Weights of a small GPT-style language model, trained from scratch on English Wikipedia.
Size: 16 layers, width 256, 2 heads of 128, MLP 1024 tanh GELU, vocabulary 8192, 15M parameters.
Architecture: LayerNorm before each block, learned positions, biases, tied embeddings.
Each number is 500 + 25 x the weight over its row's rms, rounded and kept within 0 to 999. Layers, rows and columns count from 0. Numbers have three digits each. The size before them is the row's rms in percent of the matrix's.

# layer 7 MLP down (transposed), 1024x256, rms 0.178, rows 69-118, columns 0-63
089:534505560511520485502485489506465483445472466516514517505501480527509528535532510483493499518469489469518499478529492479523527512507482558521486519451509490498510531485478526512507552502499493
106:485471451534526476482529506507482507478509510473516505489485500459508481484492498484452517526502476533506500510517462474507475531447485508544465583479494492527553489511537512517525513523489470
089:476473521508467517491510531493541553496525466517520507536512485495486474491464492470472523488504469486481511481527506453483516483484530473536488436487525460518512478475522497484506510491452476
091:490536517518511527520473502516492540494515495478537505495509491508489496504517499476480488461485499517444498549500526488502519567498488480504518535488526497506485506482514540522536527485473493
090:515508497520550529473490496514420511498505471545531492476452491505497477524484499506494483516518465448503499457515447510512498468539510508490494486503524507498510489536535489499498491518527472
106:465489468541534525509485514529477496518557485487489522526473463446503511496491522503498488508539500555433509491511530479498529514495485501454548546475523508470540494536479458487505509489542509
085:551494493469515538546510487497492490506437498538487504454504460481528492475522520483505518496534519490485558494484516507473519507518533502454531512490481500483515489474518499501509538500497519
088:519490496468449496496481468463500505529492503548527470471509520517510482478539495525530533452497491499469480519466501503466517477520497489560516490535463493453523516492475516516483476488488517
087:459492506520494495527510523478521535488472507495493506508508502535450516479512507500495485506457491521483480500476493459481509530512517478492495481503470489476443530458533527493484452490529529
090:471509477509520472489473521506486507472528493498540459519497502525521514484496509520528460522476510529516474480527482509567497484493506502505498524512477511525513531486473500485481508528503484
108:470526522499512469491488492517489537529501492514483519508545525522461470496492508470540515475513504510574489521459531462493540511523464521498495506529545498495497450525459477523529531492543452
095:452526490515468511465533496509520510478507481485496471486471472558530451490494511508512541488515536518470502528505447519489477488484458485512498504453504478546526486497462516492498496478484544
091:501509485500486493469510437526532482512493510524494515527501463490530529486508518472514504470475536484485483453506484514548514539481500513471491526498491529491557479477505518530513492518506475
093:479557514478504474530486521516515478488514486516470486506508458468489497482528518514495473508482534543492531532513499478509486457481475458515513501547514507481502502478476505499490549484530470
112:536456478486471524506555468523519490466495496474506510524482529525500522511501517519490585509487507474493497474540519479493478513478515480471503492497504506516481448545504506482454493491498525
111:481488509518477505504481492511523447494476534463504468563523505510493492477489528490516510483498481505501561508494532505490500514488500492505463523558521487468483527483485547532511486486428508
101:544505465518522475519485545517539517539528528476528564510500508520543503487545482526499488502497520501479481523528493489494520458512474490491486493518504529481498495498452505518499483499533487
097:509523473516501475504491524509532540517504449491482512521484520545441552477537512477513528504465511489486470486512504485475511462535482501516491491515480510463497515518500541477443537495474530
102:473513489512485494509500487477467510532480502475485484502542519529521493499539509539485483514499484523544470515503505447530499502486524482521465514502554473491503549528461551496535545506504504
096:486450503502512497499484495494530479494542452452514533459485523545517470520495499483445483516446480516510499519522497479545508481509491475545552503493532500560485504526484527444499492519527486
047:502489466535518497456465481498508505474484518517571518540449574477493483434478500509524477470523508514529512486535532488540498482515484510479524513473496491493481519514487477511505513496525471
081:507463487512493525518508502523487515481524467498514484502512513507533471462534513498464451511494468532466504469491500512536527537478497488472507496578469500474496500501535512545453480545521506
083:472483521499543511493493504467521473472447478481476515476479504501494489494514488502503509468488463485496507503525518495459489519485483522495508537474503513478518535486498449478529488524483498
108:452513499540478497504510516502508508518480492492489486494484514524504529506510480492508487501519500503485508471504531529484511525514505448510504493493505447538505518550470488521447484488490533
096:490506495522551532524484524512502491520450501503514507524471502483521462504488526503525481521506524503482517515489461487513517513486488482516524469433511513524502510469523526507439527458510477
099:516485499508524518476494503491473480507489430498529477502479469510520477537520516483541521509527495467438489511465502439498470483513443534529505536500522483539542462538484510491533501502501483
092:539516566504460475520540505489509572520458517536495530500493505514514492471481489469511473511474541468495497500499546493520508478488519498463503519480516441493546553460486505491495539532480488
095:426494475485518489536504475539514439486508520508522490453467501489485507488434490526531496502509535475502541518534475523477474501513540502504451494482504503477479503514546489483508470487558483
125:476469477527506540512511490506472457505496557466521460515496471517520494507469512488482492515500538488568501518536473494532503525480543523459530485494478484521515532539500529477469460461503526
102:499506507527445482528507490504469506545491472503522515514539507536471504545525560484476502540529499514540511506542476472468493514468505461501541543502498532478509502446530473467528513497512512
100:494530541534513463468453516476503528498552481536499504485537486469506490494496499480476514484487508455476474545523530520498465513468513488482526455460514483512520479499527500478500543462522486
115:499511483465491472533483550513483463489508514547498517460486493470495515490517572477540523473517469513444510488494458473501542520491504530504513496536514460482480520489483532515509546466522526
095:520514482470512515455545458522526478503526540520443504476487518548522448490496479507477511488530502512490544506526499485462492485517498503515509485516482495539487504524487480478499486499452489
101:477483526491482530476516483521501510528555542525497503499478526527508542518490504483490491490494546545473495508494497471497503501496527476495539518508513523503492476498495471502484528500477542
105:504459465502525489498504531504500505510479477490505478478523551526459475503527451533482478502493499530506534515519478499475486531505515473524520492516484515517547463575526486513506511478499529
110:503494474558482494532515455485486493489479517441528532528479481501484491491463527504512522492480506503506511524541537527467484476498517497451497481486490499499499518495514514487485503512537551
107:524500499475547495489471478464483486515471511547535514529482531535474533461467451504476467499522506539522471526518544476544480520500510470505487479500509510475491482488482523493485518509522511
091:508502495543526565501516500505493497523485550522524497510517468491496513531483504510511558517479483534469500518508542490500480481464510504527530482518510526474489563499461497497503470511511461
101:491518483466497498504499513512492430540525530496475472491494511505497508483506500480538499490521476488510504480500513509458550511484505479543481487521485486482512489522534532551529508503513531
109:505460484556510523487503453519502558475521521491529500530492473525494483502504488539467502563466535524504521461543478485515492493470488524518509511470476504517503509518503514469509499516481482
096:501493471525532511474472493486457532495479504527514545556482490463524544475458498478485470508475491508457483507484517485497477516533524542488521541512491496522495484490496496502565478545488498
098:470494550503527472472494486511493474472483472469539456552474479561488507456500480486492517475514487491497508487511480528487535512497501521504508527504498476507470524531473514503499458539481461
088:525490506499490494518487502449462502539510492502473505501496536520499511533503531536530489456496504496506479520515493533521519465559460533504514502522530527511504501468463496490497528497501557
123:480457517481510489467522489489503487476473553478542544451521501518484493484510449487496496503502483493547542486466521510466494511478502502541500502507497535473501474477513484510517469519465487
103:483461533510477493512515511449506519490475515519489458484556467509504526550512494498489527541500533496506470515496478477486521497473536537530479506472490505478501458477495512494496494517455485
094:536505505496507476493472495519490520552512508487496532483522516485512485508515537512476495472497546491480498505499450471488519511486523453453519521475542514463511498531522504503469525436533514
099:501511494504498511504512463473499565538519465512489460510475518441494479540511524514521492484512469509466489540463487516478497500530533492527509500493501460522527501486494505563508565476481480
106:519504476497511477480531526498466451513503539564523499488497500488442480476508501552498487523462499518491505517484495525502537521483484455502474487512510482479496520493520496453486526455490489
118:532453541430526495509525480465489513551446484511549510503481512497430520518492475499527520496531484488532504497500499519475523497490512529512474508527496492537506436471458490503493501553471508
084:519517490514479511477431505487534480499518500491520474537493492533500512478512545447496475496500473480473504469487499464498500497529449513488474475494485480500472491520536492465475509483540541
# layer 7 MLP up, 1024x256, rms 0.189, rows 70-119, columns 0-63
095:514500537509540556511540493532511539563557521507479499494498443466478480523454522475492485510489514488464480526462484504487472469494447499530493518497541515508494502513487526485503556479475493
099:509521423516502513510487496519454471551445514518463510469475501498500479520484519534518490571474516468484483491547436505516513490474527474488520469521520472502499486518526549520512481481500560
098:519539475499489479482499494450501441436442531532508555462480473493493501493500467527533503506540513528433479502497473493532489492477439558508497505540459540506527495505479519491512535500483525
097:494540558541463484480502536475536485537529513477496534484536512488469461486488456528479478538497526507506497549474502512519516481502477490494508455496507523498482516503537500497500508510476520
094:463475439470473538528514511518541476518516483502450538480468472512496517514497527520512544502497513504479486526499544482512512502469504479514535440470510448488501525498486483497519488526486470
093:505508495515512508474533547525518540490515496492532539504491511506491489485492454493522523510562511538478534522485556516479446469499490517528486490495497525572501510511494450498519543494490478
085:467521535497517509495505536529526530484499468483495498489533496471500494511444541514534511546511502506574483512516489510527473481493507445486507518488526486522504499478513478514502465513517503
093:498521462525520523483456521473515473524538505495496531484508469488529529532480509481516519494477493506506503515520474495520464501509507512492554495515537510528522491535496484460542521501491472
096:511499495519536498542500456466542535445501494510498531512502523489493481510524501489479537486485467503494510520514558499510517535473459479480489507509491505486422514505501526477499470525466526
102:492498442551519532471511551499542487519532513484536524489514475488496470472479521501467494477493490469485472463457508530498498536493507501453483490543476486518492522513439469516515520512492539
088:494499493492500444513492492496496502470484556509512446516516522473536522528534517543485532425502488485485495483535506509500499521500516437506545521475476522516486532483504482480505514546485512
099:492524520546543517497492474477500485446486465478497509467494473505464511480512458533496520534557505514525495493492504537471501482471447480522490494512489531465487515512477478490476511482499485
099:517453528512489509461550509500492509508483567511419509484502512517502514530492504521514507482509515471560549481524515533531470519521504463537482480481485473496499506506537509455506516504540513
111:492504531436482517511493480490485501487535495527532527502530498545514510496507478544493521516476470466500518482516501525456461516519450479509523502514512520508484457524498473477459502478514492
100:549541462495504469505509515496517484478488536528512515503532527486456553503522507503503535504513499479476513483505485536517489478519495519500538528491525519511542485494506483476528505503555479
104:481499497511512488501512478501483481514505490486513505500481481509490510495546490528494534505470480512489511451515534526486514492453524516522497495509492507514511518472471492466490507470521516
102:483519529513478498495528485529513450539515504528542536495466503527504510501548522536471501498534467435474517482545510487482487496486487461467473505450495520463478505521525480471528453499495482
106:483479512515524534533514461477480461466453477483505520473501487509527480518507505497511467496471495512502444463437519492517441508501466471493541513497521474528487508491471562510522495508511448
091:501480529500469490538488502522466514483481493534429519522461489477421510479490465466548533486523493515499495448534526506524506498495508495506486474517502488517478495490537493498487519460497534
091:498497532476479513556537513468517487507494476478446505467594429513502514538516489505466526543476499489490496510489483533467511510474532491520508491518515504509509473513482520510484499497474514
100:471534525508492434504518503464542484482488496472500540508477505457461568551478502511495534478479468500519490495475473512473526488505486514527536483475504483507516529474487453482565514523498480
097:515507504475513527491512516486480476539526527510547539523512472487498480528522456546511466520558519513444509489454480513542488448490505488512484510532510518528453474502498549530472502486513492
105:435510495541507525511514515491464515521510499515498518511519461470502511456460482507477510477455486535506457516476513497558510532489514480511482504510522490466532527480495531492526530467514500
095:533532528503480512513574467469543526495516473515490509514518466493485512486496477479484489482500549501487540479480498508511530467495533514502503492525484530507513552521477493477512505525473538
100:484528503518506549544462480507513513491473523506505511531456522499512480489500513523491497525503497502524501461519500540539484517491529473468516455490506492471469498497526476460496523521487509
102:465505509439518490531517514484532448468490506453528552508462494504514471494511498519473483540525462524535520496511513500488525495481455534499492479525520499529525487525496531518458469541512522
091:508493504501454453517464483453474496494473514505514533496519462528498507523532562486500501477462516450508567518525517483543481470480540476491452537483499518485515481500477556517533501500482451
114:504476475501503477584512518545513454525475488458506472524470479509503536487459546478506503488464523477467530522509509504495509505524491491500512496504491521480505501497517498556546466492525523
103:497513495490536493490482508517481463465513498494496472507505488547494484504524504469509489476535532456511516503499510499490475502522479495504530458519500504536493451521520497487462457494513501
099:497512454510467513491485499522487475509492466516490538456515513489516505504528506482469515530526473516517488524503498548485500465516530515484521506476472525479513504494517441517505502449515482
106:478448540538457469500522491503586520447498491514512501494524464505470504504552474499472515519509517500521498527497525520516513539515533479502467496495539494477479486483469466521500504465537439
098:467479515490509460519505468502492542470497489538508495528506524512457501484480519532505494468492501504504491523526495511484498503475524506501489533505485487473512494475506502442460504524554501
101:520516503536515499514461478511482479453456477546514462492502490510478521474465468487463491508535529498445519489502467514537528553482470484454484510482523519484515508462512512525486486531512472
100:510541508463504494541529488507511516500537580491505450545497485489477509494463513502489518499525498484495510444485493500485516492499517518484520476485482467495490509482511527494471499487527444
110:496484527455491496498484527531504479522477514478523467474485511524487502533440466478526478509505525456515475494486491488481507537496482481450490502488479465493480502448532485510444498508502534
098:497486459508480498481512431502548495504509517488517513486510512533506573518449499523463499484516465527508516494477483494514492519502489514546498470460488497470528500464499533436503477534536524
102:501512551539484474494459484492533486517524500461482479485524502503501483522483542532499463488495518452519529475466513516537502495499483495516444504489527515493541457535480491482497519521463510
094:509505537505523493503505511506511476486493503505505505534483481493529490544477479519549497478488456480499457496491499518516466531541469482527526490485497477480504527475509458511497515494460459
103:507534525558489515528491479454535486485507524483537502528494477483487519450447558486512522457485507457514501546536484481488520476520524541544474518498518463488562498497441443504507512477490478
096:520507462470476482531486489490523465487521483508437511511528488513462520513544475496493480567475478509507442495495471488498501538502495518485502476487518487458526493524449539512452523488514509
100:523538559490517504499531524518504514461497509507477544495477450514490498509532481484462521533501541504490489515497529559508507465495547509508471461455518470486508494486506458476520483457520486
102:501517485523524508477473484540552492448479508468464546497482509511498509455502507530468556471515469511455524515483500449461499505495517504454477494509488491481477528521514513526502460488494489
131:487472475511494554489513481517509508499537528500514504490508490481517470467466482463523469504449535453482479499497466484486479472446536497501503493523490540467505467525522503488518467457518505
101:514511539516459494499483475524523492507496475514533464528501445475496496516475518464501466545490477490505550540512455527507492473475464464484464494462488525541543526465542489432521493503471507
106:512515473507467531459480497496465505489503524485546484486524493502524501487442531497493489478464461505493482498508488507479497497468474529492513468521488528507498519491497508479479505464492521
094:531474483514508501477463523532512511463540548522500496509521490533522500470470503476481469488445523496513513466497471499506511454471509508505487515526535483480497496505533485506450464514477458
098:524526479503472543534512536487484489535479516486496502505513492455493484445523498485470560517502520461527468524475498471470539481506493509515486502459503503507513481507470495502507506553479467
121:506447546461502538497496538506499497513513543535524518523499491500495459515515486484482463501501484468544519498506461509477487507531528498516478502493496523516524542454487484459453517526472504
098:498499492538544524520486482467457479490488489494452491500475519488515514509572478501514518476508480485499552470543519573510489528532525545498537511471548469500522500509497507487514477508476490
111:482530502503485520523478465464499492506505520528526493501474500472484515508500521461467522455529539530528491458475506535509504509482534499561512539532496520464498484506501463490462486495505509